Weights of a small transformer language model.
Size: 9 layers, width 384, MLP 1536 GELU, vocabulary 17758.
Architecture: RMSNorm before each block, rotary positions, some layers without attention, local attention windows, exclusive self-attention, value embeddings, hashed n-gram embeddings, an embedding shortcut, learned residual scales, skips across layers, capped logits.
Training: a variant of Adam for these matrices, 424M tokens, 3615 steps.
Each number is 50 + 10 x the weight over its row's rms, rounded and kept within 0 to 99. Layers, rows and columns count from 0. The size before them is the row's rms in percent of the matrix's.

# layer 3 MLP down (transposed), 1536x384, rms 0.0477, rows 1235-1271, columns 288-383
103:58 54 58 39 45 48 36 50 48 38 50 60 32 63 29 50 61 54 73 69 57 65 59 43 44 52 66 60 65 45 64 26 22 46 50 62 58 47 42 25 47 45 51 51 43 48 43 54 37 37 51 41 61 42 51 50 49 51 45 41 48 54 34 26 30 55 57 29 46 56 44 30 31 37 47 53 51 32 55 49 51 53 54 43 58 51 60 61 47 53 60 55 71 55 38 58
094:57 74 48 41 64 54 47 45 33 47 62 30 58 51 47 57 36 55 42 50 45 61 73 59 54 47 50 50 70 57 49 53 46 51 36 56 35 44 48 44 43 47 53 46 53 42 64 63 81 51 35 61 47 51 52 59 53 52 48 45 60 52 34 39 51 49 44 49 51 45 38 31 58 43 53 44 67 48 50 66 31 53 46 49 51 68 57 45 37 53 41 65 60 51 57 51
110:48 74 46 51 38 65 46 52 47 51 45 53 37 56 35 55 44 40 40 43 38 62 54 38 48 46 31 46 57 53 44 45 55 33 58 69 50 48 60 63 57 64 65 53 32 48 53 47 47 56 59 51 43 56 62 43 60 54 64 57 48 48 64 47 48 59 51 47 62 63 54 56 45 54 59 32 46 61 41 50 67 46 53 48 43 52 65 58 37 55 63 56 46 45 49 65
105:34 55 32 31 52 70 34 58 49 64 47 30 51 46 58 51 49 52 35 67 39 56 53 34 44 54 32 40 41 42 53 52 41 35 47 55 43 64 64 68 49 40 51 59 45 47 58 49 27 57 66 35 35 52 45 55 47 54 56 44 37 52 43 57 43 46 39 45 56 43 42 55 51 57 34 53 47 62 45 59 71 53 44 52 59 47 51 50 61 44 57 63 49 49 62 33
090:61 52 45 47 36 59 38 38 59 45 40 60 57 65 55 46 62 56 53 53 45 49 48 60 31 63 43 58 45 36 53 68 48 39 61 50 57 64 52 43 35 55 30 38 47 41 51 58 41 51 58 77 45 55 34 61 48 68 46 38 57 42 67 55 56 57 49 21 53 68 57 54 53 51 54 58 37 63 52 62 51 48 40 49 64 33 43 38 58 33 53 67 33 54 57 37
108:38 65 46 54 35 35 44 59 51 53 58 41 39 30 59 40 40 39 46 44 68 51 40 50 50 56 58 41 34 57 56 64 68 33 47 46 49 32 43 59 51 55 38 42 59 39 47 41 48 57 44 51 52 59 59 57 59 53 59 46 57 47 66 60 45 47 57 60 61 45 52 48 45 43 56 35 52 49 42 46 70 66 44 55 64 64 44 50 58 74 59 41 55 49 39 53
094:52 55 30 51 60 57 40 48 42 42 39 49 67 53 52 30 39 34 52 40 47 68 41 41 55 43 32 66 40 60 49 44 44 39 51 70 68 59 60 60 35 43 39 62 54 42 49 48 52 48 55 39 33 44 23 53 65 66 64 40 50 34 54 56 66 47 53 62 52 40 58 53 51 57 52 71 68 49 55 63 55 56 36 55 48 39 39 38 49 52 74 37 46 53 47 65
096:41 49 31 40 56 40 48 42 57 67 46 36 40 47 40 47 54 52 31 69 55 33 63 63 61 49 53 36 62 56 54 55 56 52 42 54 47 49 53 52 58 45 47 48 54 58 67 40 63 35 48 65 42 59 45 36 76 36 45 49 35 61 39 52 51 35 55 55 41 65 53 72 53 55 54 46 71 44 68 62 41 47 53 37 50 65 62 47 36 61 45 54 64 46 68 43
102:46 46 53 57 53 62 61 49 61 49 46 54 46 73 47 50 55 48 55 36 64 67 44 48 54 64 50 27 52 41 53 57 52 39 40 48 45 53 51 52 55 49 43 53 61 59 42 53 37 45 70 42 41 55 46 53 65 45 24 46 38 54 48 41 34 57 48 71 61 61 75 50 52 51 47 47 58 44 43 34 44 41 45 46 44 64 66 53 61 44 47 51 29 53 30 52
100:63 42 30 58 53 40 31 39 51 37 49 53 30 55 64 58 58 46 51 57 59 71 55 54 54 59 40 76 55 51 33 51 48 56 58 48 42 50 47 48 66 56 44 43 47 53 55 60 57 49 58 48 44 53 43 60 47 53 54 39 57 58 66 54 57 58 42 59 46 51 55 54 54 43 39 51 50 43 51 29 43 43 32 53 59 53 30 50 47 51 46 38 63 41 51 63
093:60 53 66 42 37 51 55 49 71 50 57 53 53 38 37 61 58 42 55 60 31 63 34 56 62 55 47 53 39 53 57 43 39 58 42 58 42 44 53 56 40 49 61 36 57 46 48 36 49 41 47 45 64 40 68 20 37 49 39 60 59 51 47 47 34 69 28 53 55 36 59 49 52 48 43 48 55 30 63 40 47 43 52 61 38 47 44 66 35 54 44 59 39 59 51 71
107:48 62 31 53 47 49 51 54 34 28 44 46 57 65 50 52 48 62 52 65 61 50 57 56 65 39 47 48 43 61 52 34 56 54 31 51 38 39 42 66 56 55 50 52 43 53 60 63 43 53 45 23 38 48 43 52 65 37 67 49 45 51 56 54 46 52 47 63 46 52 52 39 37 32 58 56 52 44 56 57 44 57 44 48 65 63 32 64 60 43 53 58 48 52 58 38
098:40 44 64 51 30 56 35 53 59 42 48 52 43 33 63 38 07 42 30 32 64 48 58 61 45 63 44 53 53 51 49 54 49 13 42 52 50 43 53 36 62 56 26 47 31 47 62 53 50 50 49 35 48 45 52 29 60 36 59 46 42 45 44 47 44 63 58 40 47 63 49 53 30 70 51 39 59 55 53 47 61 32 46 57 43 61 53 54 43 46 45 58 49 52 34 34
104:49 27 40 56 56 39 43 52 55 47 48 49 60 49 56 68 48 51 52 42 58 67 59 59 60 48 45 61 54 60 50 52 60 47 43 48 42 38 60 49 54 31 68 39 36 52 45 70 37 54 61 51 46 56 43 40 58 48 52 49 56 74 45 49 47 48 61 45 55 71 61 37 40 45 26 63 46 32 36 41 50 34 49 35 55 38 51 63 44 47 32 37 50 42 38 35
086:37 47 56 40 50 59 41 40 34 40 34 44 49 42 65 57 47 44 64 43 51 39 26 51 55 55 49 52 28 57 62 56 58 30 45 51 48 20 46 66 40 62 48 50 52 51 51 50 37 48 57 54 44 55 43 55 61 66 50 57 69 63 55 57 51 44 36 68 60 55 51 49 43 51 61 43 44 57 59 56 47 51 49 61 40 30 38 40 45 47 42 54 24 56 36 42
097:49 43 63 65 56 47 43 56 52 34 69 40 59 45 53 45 43 48 57 30 44 59 34 67 50 68 52 44 67 46 46 67 48 45 55 54 58 55 40 53 68 53 51 48 50 52 49 58 74 61 37 55 61 51 55 40 55 46 39 52 30 51 66 41 48 48 21 47 57 53 61 52 57 54 42 51 53 68 52 49 49 43 50 38 43 58 38 43 60 55 45 56 57 59 67 46
090:62 55 50 46 61 55 44 47 47 65 43 37 71 31 52 43 30 41 58 67 39 56 46 46 47 53 42 52 41 45 61 47 43 39 71 56 49 47 46 62 62 52 63 34 60 36 51 56 39 39 54 52 60 42 55 55 45 52 45 46 51 67 62 50 54 54 71 56 51 39 37 36 57 48 32 50 46 44 65 55 58 40 48 49 41 36 46 39 37 55 51 30 44 44 51 52
100:49 58 59 57 54 46 43 53 45 52 35 47 68 57 38 37 45 52 39 42 50 74 52 60 60 56 42 46 55 63 45 41 53 59 65 58 33 40 40 51 49 50 52 51 49 56 35 60 41 32 41 62 57 56 70 45 59 41 65 44 33 55 56 48 51 39 47 65 54 52 49 57 70 56 35 44 56 23 46 49 44 48 27 34 35 38 52 64 41 42 54 53 37 63 51 54
094:58 63 60 42 46 46 55 56 56 50 62 45 51 29 59 49 32 48 62 60 29 20 56 44 60 47 51 57 49 41 53 36 40 62 67 63 42 67 53 49 51 40 54 52 48 64 33 46 44 51 48 58 60 73 56 40 36 57 78 58 54 63 48 50 43 57 61 53 29 66 51 53 66 57 49 46 47 53 47 69 55 65 38 52 47 44 50 50 50 43 30 47 69 46 50 33
117:41 40 62 42 52 47 61 85 39 53 60 44 55 53 48 46 54 47 55 43 68 69 44 53 57 47 53 28 62 43 34 55 54 53 54 55 42 51 50 74 55 35 58 52 49 61 57 51 50 40 43 47 47 47 47 59 48 34 51 59 61 57 66 35 57 37 52 38 66 73 32 52 47 50 59 68 50 46 37 53 56 30 51 46 60 53 49 70 57 65 45 46 67 56 39 56
092:61 40 54 49 45 53 55 65 50 42 55 49 57 44 32 58 64 64 55 56 38 37 57 53 48 56 77 42 40 38 42 41 50 48 61 49 66 43 72 36 56 59 49 44 46 46 31 44 58 50 53 46 49 24 49 51 60 64 31 45 63 61 44 58 42 42 57 54 32 48 46 41 36 43 31 60 62 50 67 41 72 47 46 40 58 44 49 54 32 52 42 43 39 54 35 47
099:57 48 45 66 50 65 52 61 47 60 39 47 45 64 48 60 53 53 64 57 31 61 42 44 28 42 41 54 34 44 61 42 62 57 41 53 56 62 36 49 39 50 47 37 49 48 45 37 55 54 69 50 41 59 59 42 58 45 23 41 44 40 26 32 41 60 61 46 54 32 59 54 55 30 49 52 29 53 47 45 56 58 45 44 59 47 49 38 52 69 50 46 42 43 45 68
099:45 51 63 78 44 29 58 42 66 29 44 56 46 31 42 62 57 50 40 42 46 51 52 42 46 31 39 56 58 49 41 45 63 44 48 36 54 51 55 46 31 37 68 48 53 39 35 53 52 42 31 43 54 34 55 50 46 43 41 47 41 55 57 56 71 69 50 47 64 46 66 55 42 48 46 54 41 40 42 39 57 66 38 46 55 47 56 39 62 30 50 53 50 72 57 42
102:49 59 59 39 61 37 53 46 40 46 65 46 39 63 63 58 55 55 66 70 60 50 47 25 32 50 41 46 50 58 57 51 60 48 63 62 50 40 39 23 48 42 50 57 60 55 54 52 58 51 59 65 38 45 73 66 46 62 43 65 56 43 40 65 57 55 73 46 63 56 52 47 45 43 57 45 48 54 55 41 52 41 79 39 50 46 39 34 50 61 29 45 43 56 49 43
108:75 63 45 46 47 57 49 47 42 37 43 37 59 75 35 57 54 48 64 73 50 50 48 47 64 57 34 49 51 53 43 38 63 49 52 49 50 52 59 44 43 41 37 65 59 45 48 32 38 37 42 59 51 68 40 50 58 44 58 52 61 32 49 43 31 42 52 31 51 31 32 38 54 51 58 40 48 45 41 60 40 54 47 65 37 48 46 53 39 51 50 45 49 60 37 44
104:46 48 39 54 62 40 56 46 49 56 44 41 71 44 49 36 54 38 49 58 56 56 63 47 60 60 51 44 52 58 45 65 62 34 52 56 50 24 57 61 64 55 52 45 61 41 54 47 50 41 47 61 59 34 63 62 66 34 59 60 35 42 54 56 64 45 65 55 61 62 43 46 48 47 46 43 56 53 52 46 59 46 57 48 51 62 51 65 46 44 58 55 41 51 27 71
094:60 33 35 40 69 60 61 53 48 40 66 50 37 38 61 67 63 47 51 57 54 46 46 49 71 42 54 46 51 57 53 47 54 55 50 55 60 44 42 42 50 49 68 53 40 67 41 50 63 52 51 50 45 43 65 52 38 38 42 37 49 49 49 56 39 43 31 41 60 53 54 47 49 42 61 45 37 34 42 40 58 45 42 38 29 37 49 54 53 36 31 55 58 26 22 51
101:44 57 51 39 48 55 72 57 67 53 35 38 51 58 68 45 41 58 52 53 56 32 43 47 53 53 54 47 43 57 40 35 57 46 55 41 49 45 46 35 74 55 39 62 37 72 49 48 45 60 79 40 34 52 50 50 73 42 33 65 47 51 59 56 35 63 42 64 53 48 57 51 57 43 44 46 69 56 46 45 63 46 47 55 60 59 58 48 37 31 51 53 59 45 56 40
093:49 42 46 48 25 48 40 63 64 59 57 47 74 38 37 65 61 47 49 51 40 27 36 57 64 34 29 41 39 47 51 62 42 54 46 41 44 69 61 58 47 50 69 51 64 47 62 59 52 48 33 51 54 43 45 53 69 55 40 58 55 52 36 50 40 54 38 48 50 55 47 55 38 47 48 49 49 39 68 36 49 35 46 50 40 33 49 51 45 38 51 51 56 65 33 38
091:48 40 56 61 59 45 50 44 42 47 51 43 44 43 53 57 46 48 43 38 57 54 60 65 67 65 56 70 48 81 47 59 33 37 55 28 49 53 61 41 54 37 46 57 53 51 54 55 58 63 42 48 47 82 43 34 48 47 56 50 46 53 42 45 58 28 45 68 35 67 53 44 52 55 64 61 39 55 51 59 40 55 54 60 49 54 31 50 65 51 63 43 45 64 19 41
095:41 29 41 54 54 55 64 49 24 46 76 48 35 67 38 72 48 47 70 45 44 32 35 62 56 56 58 64 50 56 47 51 45 49 30 49 44 44 46 52 43 43 53 52 63 48 35 62 45 68 56 51 49 51 47 68 56 40 60 54 61 48 72 65 50 30 48 58 42 49 56 45 50 42 58 59 48 42 46 41 62 53 61 26 45 52 69 58 45 30 60 31 38 51 47 66
091:58 42 60 47 44 38 53 53 57 40 70 42 38 43 46 48 60 45 54 37 60 45 56 50 54 44 49 54 50 76 39 45 54 59 55 38 61 54 53 37 59 52 40 49 53 26 41 52 50 42 44 44 54 47 50 62 66 55 63 62 50 41 45 41 38 39 30 45 42 57 50 35 45 50 49 50 74 68 48 34 48 38 58 52 52 57 41 82 44 47 26 59 51 70 51 50
103:37 44 54 54 64 46 53 41 66 48 57 50 51 51 64 62 43 44 53 51 68 45 66 30 38 21 50 56 49 57 48 45 51 53 49 33 46 40 60 51 47 50 38 34 54 37 48 60 43 21 55 28 40 49 54 33 50 41 63 56 57 42 45 57 43 48 47 42 50 65 54 27 51 52 64 58 34 39 42 31 58 61 60 53 56 58 51 77 54 58 69 35 59 24 57 50
101:58 63 44 67 50 43 47 48 33 52 53 45 56 50 57 58 49 65 33 48 42 52 54 45 59 30 48 39 54 53 54 58 48 72 51 59 56 57 57 66 59 49 39 63 39 43 63 73 77 54 58 50 39 54 65 64 38 56 42 36 56 57 54 58 35 44 54 59 54 50 56 54 53 48 61 52 35 49 45 84 49 52 52 54 52 30 53 50 60 52 41 56 54 46 50 51
096:36 35 59 44 49 35 50 55 47 56 31 39 57 46 52 34 46 47 47 67 52 52 34 48 42 39 38 42 36 27 38 59 37 30 78 54 50 46 50 52 58 52 53 51 47 42 31 36 51 68 49 37 52 46 42 48 60 61 47 49 50 55 78 48 30 47 44 37 55 51 39 49 43 60 42 53 46 61 50 35 44 47 50 37 62 51 71 54 60 41 35 52 51 42 60 45
093:55 56 58 33 48 53 41 44 66 50 41 57 44 38 55 41 48 64 50 46 38 62 47 36 41 39 38 46 40 44 64 42 41 43 68 40 62 56 38 35 63 31 29 63 49 65 43 59 53 55 59 38 31 63 58 37 46 57 49 53 47 37 29 43 37 43 43 42 51 42 46 55 39 39 61 51 48 46 49 43 54 48 43 56 47 39 53 50 58 57 49 41 58 40 67 54
097:39 59 44 69 39 50 37 62 38 55 59 57 46 59 47 32 54 43 48 54 39 54 35 32 32 36 39 65 36 43 53 55 60 57 45 60 36 35 41 46 44 46 45 59 44 41 42 45 51 63 38 44 51 37 60 54 47 42 55 59 51 63 39 53 59 45 49 76 52 56 65 51 51 34 37 54 55 46 36 42 54 53 55 47 65 30 38 30 50 29 62 56 63 49 41 39
# layer 3 MLP up, 1536x384, rms 0.0518, rows 1236-1271, columns 288-383
093:39 35 45 56 44 71 53 55 38 56 53 53 55 55 60 66 56 41 38 52 54 73 50 54 47 56 58 40 59 37 44 60 44 42 57 47 50 58 55 47 58 51 44 44 43 48 58 47 50 61 67 51 56 58 43 50 41 32 47 26 62 42 55 55 57 49 48 48 50 56 74 68 62 56 55 43 66 58 39 44 45 38 57 29 44 53 49 65 48 46 51 42 55 64 41 69
098:48 66 34 67 29 48 40 43 53 54 55 57 44 69 40 46 48 50 45 44 59 62 45 48 42 49 44 42 63 45 39 57 43 35 53 46 45 50 46 48 42 50 46 46 38 45 51 44 53 53 40 34 59 58 56 51 53 59 53 48 30 52 55 47 42 56 33 39 47 69 43 62 55 36 46 47 51 63 46 50 60 55 48 52 64 53 45 60 30 53 50 58 55 54 48 50
103:53 56 37 54 50 49 62 41 51 40 30 61 39 42 60 54 41 58 47 37 43 52 47 46 43 56 56 42 63 66 63 40 50 60 48 43 54 57 53 46 46 42 49 60 59 52 42 64 44 44 43 32 39 40 47 52 54 51 39 63 42 58 61 46 55 35 73 64 57 57 65 45 58 67 53 53 65 44 46 54 52 63 60 61 64 63 55 50 62 54 79 47 41 45 67 55
094:51 41 57 45 70 65 42 40 41 57 37 31 46 45 50 43 36 35 61 43 50 58 52 44 70 26 57 52 37 49 37 39 50 62 39 49 42 43 49 56 50 55 46 62 35 42 33 40 39 46 38 35 49 61 58 52 59 39 37 64 41 58 32 44 64 46 55 53 57 61 55 70 53 68 35 62 48 61 56 37 64 51 79 48 53 46 48 50 47 56 62 28 48 38 54 56
107:40 40 59 48 34 61 41 39 50 61 43 42 46 47 65 56 39 51 48 48 47 54 33 46 36 68 60 70 36 46 54 47 49 44 46 63 63 46 55 38 60 65 62 72 46 41 49 58 37 44 47 68 47 65 52 60 61 43 38 55 62 44 48 51 70 45 46 54 35 71 44 49 41 46 34 51 58 47 44 54 47 40 42 53 53 69 37 56 46 56 43 44 51 52 43 66
099:53 62 60 51 50 48 48 57 39 44 62 39 62 48 37 60 51 68 50 68 47 35 44 55 46 31 64 61 52 59 44 44 40 54 63 43 66 52 37 42 53 51 48 53 61 44 44 45 50 46 34 48 50 55 51 44 51 42 40 38 43 54 42 38 39 44 58 52 57 62 45 49 61 61 59 60 51 57 41 45 45 60 62 15 38 56 47 43 41 55 36 60 39 30 43 52
089:72 66 55 49 33 40 50 37 59 42 52 53 33 51 53 66 55 43 57 35 63 63 49 44 64 51 55 39 57 44 31 50 59 52 61 28 66 61 50 37 61 59 57 39 44 41 53 73 46 42 58 37 67 51 53 42 39 52 52 62 45 40 58 57 48 69 50 57 71 50 50 48 56 54 54 51 54 58 49 49 45 54 66 71 64 52 46 35 36 50 34 70 51 45 58 61
101:26 41 41 52 48 31 73 53 44 61 52 46 46 62 54 50 57 50 46 42 55 44 73 51 42 60 60 52 35 40 28 43 40 42 29 58 49 65 45 45 60 30 39 51 43 49 54 63 59 35 36 50 40 28 48 44 64 59 34 48 31 46 55 59 53 64 45 48 44 46 47 53 48 53 52 48 56 61 53 45 49 45 30 51 49 43 38 55 35 49 51 47 52 58 36 53
095:61 70 52 57 48 37 64 37 62 57 66 47 48 55 52 56 41 67 51 61 60 42 46 61 48 49 43 61 33 60 34 57 29 60 55 34 64 53 33 48 43 48 53 53 35 54 52 58 73 46 23 44 37 48 51 25 47 58 39 54 63 43 52 27 46 42 56 49 33 63 44 57 44 57 67 70 61 43 50 52 43 46 58 40 60 54 46 51 55 71 52 55 49 43 62 61
090:51 45 43 55 34 62 56 68 45 53 56 62 40 41 66 57 41 46 55 52 68 49 37 68 75 62 40 39 42 44 39 45 48 53 57 23 72 52 47 55 44 40 34 52 46 47 31 52 40 50 52 23 48 48 56 35 50 42 66 47 56 59 57 40 77 59 67 57 49 51 47 66 33 61 49 48 61 71 38 59 54 65 65 53 33 54 41 41 55 43 57 54 57 42 39 46
103:66 71 51 59 58 69 63 67 67 49 56 63 33 54 50 49 54 50 72 50 65 63 53 42 39 44 56 44 48 50 30 51 50 53 42 51 57 60 48 42 50 59 43 36 60 42 58 46 25 46 63 51 50 46 62 48 45 45 59 39 54 40 36 41 47 52 33 33 58 53 32 45 55 69 49 47 38 61 56 42 61 72 63 73 48 67 61 70 47 55 63 64 50 55 52 46
101:44 44 49 43 52 50 55 60 24 52 55 69 46 44 38 59 46 52 50 56 48 34 58 61 37 32 56 35 46 59 54 37 34 63 47 51 63 55 58 40 51 40 57 55 63 48 43 65 60 55 56 38 45 50 35 56 46 64 34 43 51 45 30 49 52 42 61 70 63 57 56 56 53 45 57 42 56 39 35 68 60 50 61 52 39 56 44 36 63 55 53 37 50 51 52 30
099:42 43 53 52 58 50 43 45 57 46 59 64 35 59 54 62 62 48 58 37 53 52 41 59 49 47 44 62 37 41 30 55 46 50 57 50 58 44 48 39 41 45 56 56 44 58 35 68 46 35 50 52 59 51 43 38 39 42 57 45 50 51 60 44 48 67 59 42 58 67 54 53 56 54 41 61 43 39 47 60 41 58 47 55 50 55 45 47 52 48 50 48 67 58 48 57
094:47 61 38 59 19 43 29 56 45 54 69 57 42 59 50 36 54 48 67 55 55 31 43 58 61 49 40 61 73 27 40 30 57 56 40 50 54 55 47 37 74 43 58 79 26 49 53 50 43 42 50 64 52 41 59 27 47 48 55 30 33 43 40 47 57 51 63 44 61 65 49 48 59 56 45 38 65 63 30 63 50 33 32 63 57 45 54 53 57 67 63 43 44 44 25 42
101:50 65 62 54 21 57 51 64 56 68 61 51 40 52 56 48 59 58 66 68 46 62 67 52 40 61 47 53 71 52 41 50 46 36 63 53 62 35 58 42 36 37 40 58 32 47 48 50 38 49 49 34 41 42 52 49 55 39 51 33 41 32 42 49 51 57 58 62 37 31 52 40 75 35 32 57 32 68 34 47 52 64 56 44 56 41 47 39 54 55 48 20 60 58 49 65
095:45 40 36 69 32 43 61 43 46 57 45 75 48 50 58 59 58 39 40 47 78 56 52 33 33 39 48 37 53 32 37 49 54 43 34 43 58 50 62 36 36 43 49 61 49 54 49 63 45 43 42 39 41 48 44 58 39 50 41 66 31 43 35 42 51 49 49 44 70 49 40 73 58 54 43 52 32 44 37 48 46 61 32 47 54 65 51 63 47 56 55 62 51 62 49 57
099:64 66 61 38 54 62 54 36 54 52 63 60 54 58 51 38 64 41 51 54 69 38 51 58 38 50 49 54 51 45 59 34 46 49 49 45 50 57 45 51 38 43 39 53 48 48 59 69 72 35 52 37 45 44 60 43 41 57 37 52 27 52 53 38 61 59 57 52 63 50 55 47 50 49 42 42 49 52 57 39 74 70 63 58 46 48 56 42 53 50 51 66 46 53 52 65
096:52 52 56 61 58 52 43 33 62 74 41 69 56 43 62 66 45 42 50 30 38 50 57 39 64 56 55 37 38 41 62 33 36 47 44 40 36 58 53 40 47 46 41 37 51 64 42 54 53 53 56 41 48 60 48 56 43 42 41 67 58 57 45 54 50 58 38 53 29 76 50 47 42 50 50 58 52 49 48 44 44 65 37 58 45 71 48 47 42 49 62 49 50 58 40 72
113:54 67 70 55 39 54 47 59 43 64 62 51 41 53 44 67 54 40 37 52 65 45 48 54 55 45 65 26 66 44 54 24 43 58 55 38 50 57 38 59 50 33 57 34 48 51 46 49 38 38 47 44 41 55 50 60 52 58 56 54 51 56 43 44 68 49 62 35 40 46 47 50 53 45 34 59 60 47 54 42 67 59 46 68 55 57 66 43 41 50 48 35 59 57 67 40
096:44 40 45 50 43 44 69 47 60 45 44 65 49 54 58 70 40 54 48 54 58 60 56 40 44 43 53 49 63 59 43 51 38 57 56 45 44 62 48 61 49 72 46 51 41 44 47 45 50 51 47 30 43 66 42 47 47 25 69 73 55 30 57 44 45 56 29 51 43 60 44 60 68 52 56 62 46 42 47 49 40 64 53 65 41 46 61 50 62 37 55 63 64 47 58 61
097:48 52 33 62 53 55 44 46 50 47 45 44 60 39 47 54 49 51 68 51 43 53 60 57 80 66 45 57 44 53 58 42 46 63 31 67 70 63 61 50 48 44 28 57 42 45 40 42 32 55 54 44 48 42 51 42 41 45 43 49 40 55 54 52 48 44 60 63 52 51 48 67 64 54 45 47 56 55 50 48 51 59 52 58 50 38 51 37 50 51 54 54 36 52 47 51
102:46 35 47 41 45 46 57 39 47 54 61 55 55 82 44 41 43 53 42 47 33 61 63 72 63 51 68 55 51 46 54 37 54 45 48 65 45 58 47 57 56 43 43 58 39 51 53 60 56 21 52 67 53 36 44 45 45 52 58 43 49 33 57 55 45 32 56 38 39 37 27 44 59 63 33 51 39 55 57 66 32 45 65 43 52 61 47 51 62 60 51 49 42 53 58 35
109:58 56 60 47 45 51 50 47 40 55 63 42 65 41 47 58 41 48 55 46 55 47 53 55 58 70 47 63 57 59 35 60 46 61 41 44 63 50 33 72 29 47 38 28 45 53 36 64 56 63 51 29 52 38 47 40 52 56 64 35 64 63 32 61 46 58 59 63 51 49 63 52 56 61 51 51 51 62 54 68 42 41 43 44 48 23 58 37 40 45 55 55 40 48 52 58
106:60 55 37 69 40 46 49 52 66 45 42 57 38 49 38 46 50 49 44 49 56 56 55 53 53 65 47 64 57 49 44 24 46 46 51 39 40 66 66 43 42 51 43 47 65 45 53 47 50 50 42 37 57 57 44 41 53 34 65 58 40 33 34 47 49 30 57 53 47 67 44 60 66 46 29 54 45 59 48 57 35 59 52 61 39 41 62 67 57 61 56 54 37 53 60 52
095:56 51 65 46 65 58 55 53 41 52 56 71 45 66 42 54 48 66 48 29 47 43 52 54 36 51 47 50 58 52 50 37 49 43 51 29 67 64 38 48 61 49 42 54 47 46 48 60 52 48 51 41 47 41 21 37 52 48 57 48 52 57 51 44 63 51 49 38 22 48 43 48 57 47 57 45 62 47 55 45 51 47 52 39 42 63 54 19 61 60 71 63 43 35 67 47
098:52 59 51 42 49 58 52 64 42 40 42 62 38 56 60 64 55 55 45 49 54 53 42 47 42 61 73 21 68 44 45 37 53 56 86 56 36 55 42 39 42 44 60 37 52 44 45 67 62 58 53 56 64 44 40 54 27 49 64 50 54 43 50 65 56 53 55 52 38 49 46 33 52 77 45 39 66 40 39 55 44 52 46 41 47 44 50 54 42 59 43 61 68 59 49 50
100:56 52 37 44 41 52 57 59 55 46 42 63 61 66 66 64 50 58 54 58 50 60 46 46 65 53 63 30 46 38 53 57 46 35 54 31 67 49 52 52 58 61 59 44 48 46 46 53 72 34 59 36 54 42 49 52 42 56 47 46 51 44 43 49 42 61 32 33 54 40 55 56 58 60 42 69 31 53 54 55 47 69 45 52 66 76 46 40 57 50 45 66 39 61 49 29
098:65 57 50 61 61 28 55 50 51 52 34 44 34 56 57 45 35 59 50 35 54 55 52 48 50 65 47 52 51 39 42 32 39 49 41 54 54 76 55 58 57 41 46 63 49 42 35 42 48 37 64 48 42 44 45 53 51 51 37 41 52 33 55 42 59 63 65 38 39 52 48 48 48 63 22 44 57 36 47 42 46 42 47 65 59 56 52 37 73 61 56 38 44 57 50 55
097:67 46 50 72 49 62 49 56 52 57 63 56 72 43 37 71 60 49 51 63 42 60 50 44 42 43 55 57 70 44 54 47 48 50 69 64 56 56 62 38 60 44 48 54 50 22 55 62 41 49 58 43 57 49 46 41 20 45 60 63 67 32 43 39 49 65 47 46 51 55 34 34 64 38 46 43 54 50 65 64 48 51 56 43 45 52 57 59 39 57 33 56 38 39 48 45
096:41 57 54 59 24 48 50 48 68 52 34 74 48 64 48 60 59 59 57 53 56 48 69 52 59 40 42 48 49 43 51 40 30 71 48 55 63 48 39 34 53 43 56 54 64 56 31 42 53 44 30 41 59 47 65 59 55 25 47 53 42 44 40 57 52 52 46 54 46 53 50 51 62 48 42 65 46 43 66 54 37 78 36 55 62 67 51 43 30 50 51 45 56 51 55 60
098:61 53 68 35 42 67 51 37 44 65 60 48 60 52 55 57 33 45 53 62 58 47 57 66 52 49 61 53 43 44 54 40 25 40 45 43 56 59 49 63 56 51 53 31 63 57 59 55 72 46 51 33 49 35 47 43 37 52 54 36 42 57 35 45 49 54 55 62 65 57 20 73 42 45 64 33 28 50 57 60 56 52 37 44 59 40 51 33 63 52 64 55 58 43 52 42
102:26 60 58 82 49 72 49 50 47 82 40 46 43 43 56 64 50 58 54 52 44 56 58 48 64 43 45 41 47 58 64 43 27 58 42 51 54 68 64 44 53 40 60 37 46 41 45 41 54 62 55 51 52 77 51 43 37 37 44 67 38 44 50 51 50 62 59 57 53 51 53 54 56 64 40 46 55 45 50 55 48 36 60 38 71 44 70 41 50 54 53 31 46 55 74 39
099:52 67 40 52 39 48 60 54 64 44 57 76 52 64 38 50 42 52 53 44 35 52 56 67 54 51 52 50 52 55 51 33 48 43 42 61 61 56 48 49 44 65 57 42 48 74 40 42 38 38 71 43 53 50 39 34 59 47 46 49 35 38 54 51 51 69 51 46 28 40 50 59 63 67 43 72 66 54 67 54 53 56 56 66 51 58 52 44 69 37 50 54 48 49 62 72
098:51 43 66 42 44 49 57 51 45 56 60 56 46 60 61 66 53 45 53 46 70 59 42 57 43 58 53 52 56 41 49 43 51 43 66 41 51 64 42 65 57 42 48 42 49 51 43 50 15 47 52 40 41 43 46 41 59 46 39 42 50 62 51 43 63 60 61 57 49 37 57 66 48 59 53 32 45 63 54 57 67 70 45 42 45 64 56 44 28 37 43 34 50 47 62 49
099:56 47 39 42 34 55 44 53 51 47 51 43 37 41 39 46 80 52 68 59 28 56 42 55 55 63 49 45 52 48 51 29 50 27 51 53 46 55 59 62 33 45 59 55 38 33 61 71 48 59 56 43 52 30 52 52 40 55 55 38 41 63 27 30 47 51 64 45 44 51 43 43 60 62 45 69 60 34 49 48 52 63 56 52 74 41 53 44 56 44 47 55 58 53 53 65
100:47 53 40 39 52 56 53 42 45 65 52 60 44 40 42 52 35 56 59 40 62 52 52 56 57 38 54 65 56 47 40 41 64 33 59 47 41 33 59 52 52 62 40 45 50 53 50 61 34 45 69 46 59 42 47 52 62 53 53 63 51 37 52 56 62 41 49 34 43 58 39 64 38 57 42 42 69 45 62 61 75 44 59 50 53 69 45 42 40 54 43 46 39 50 67 50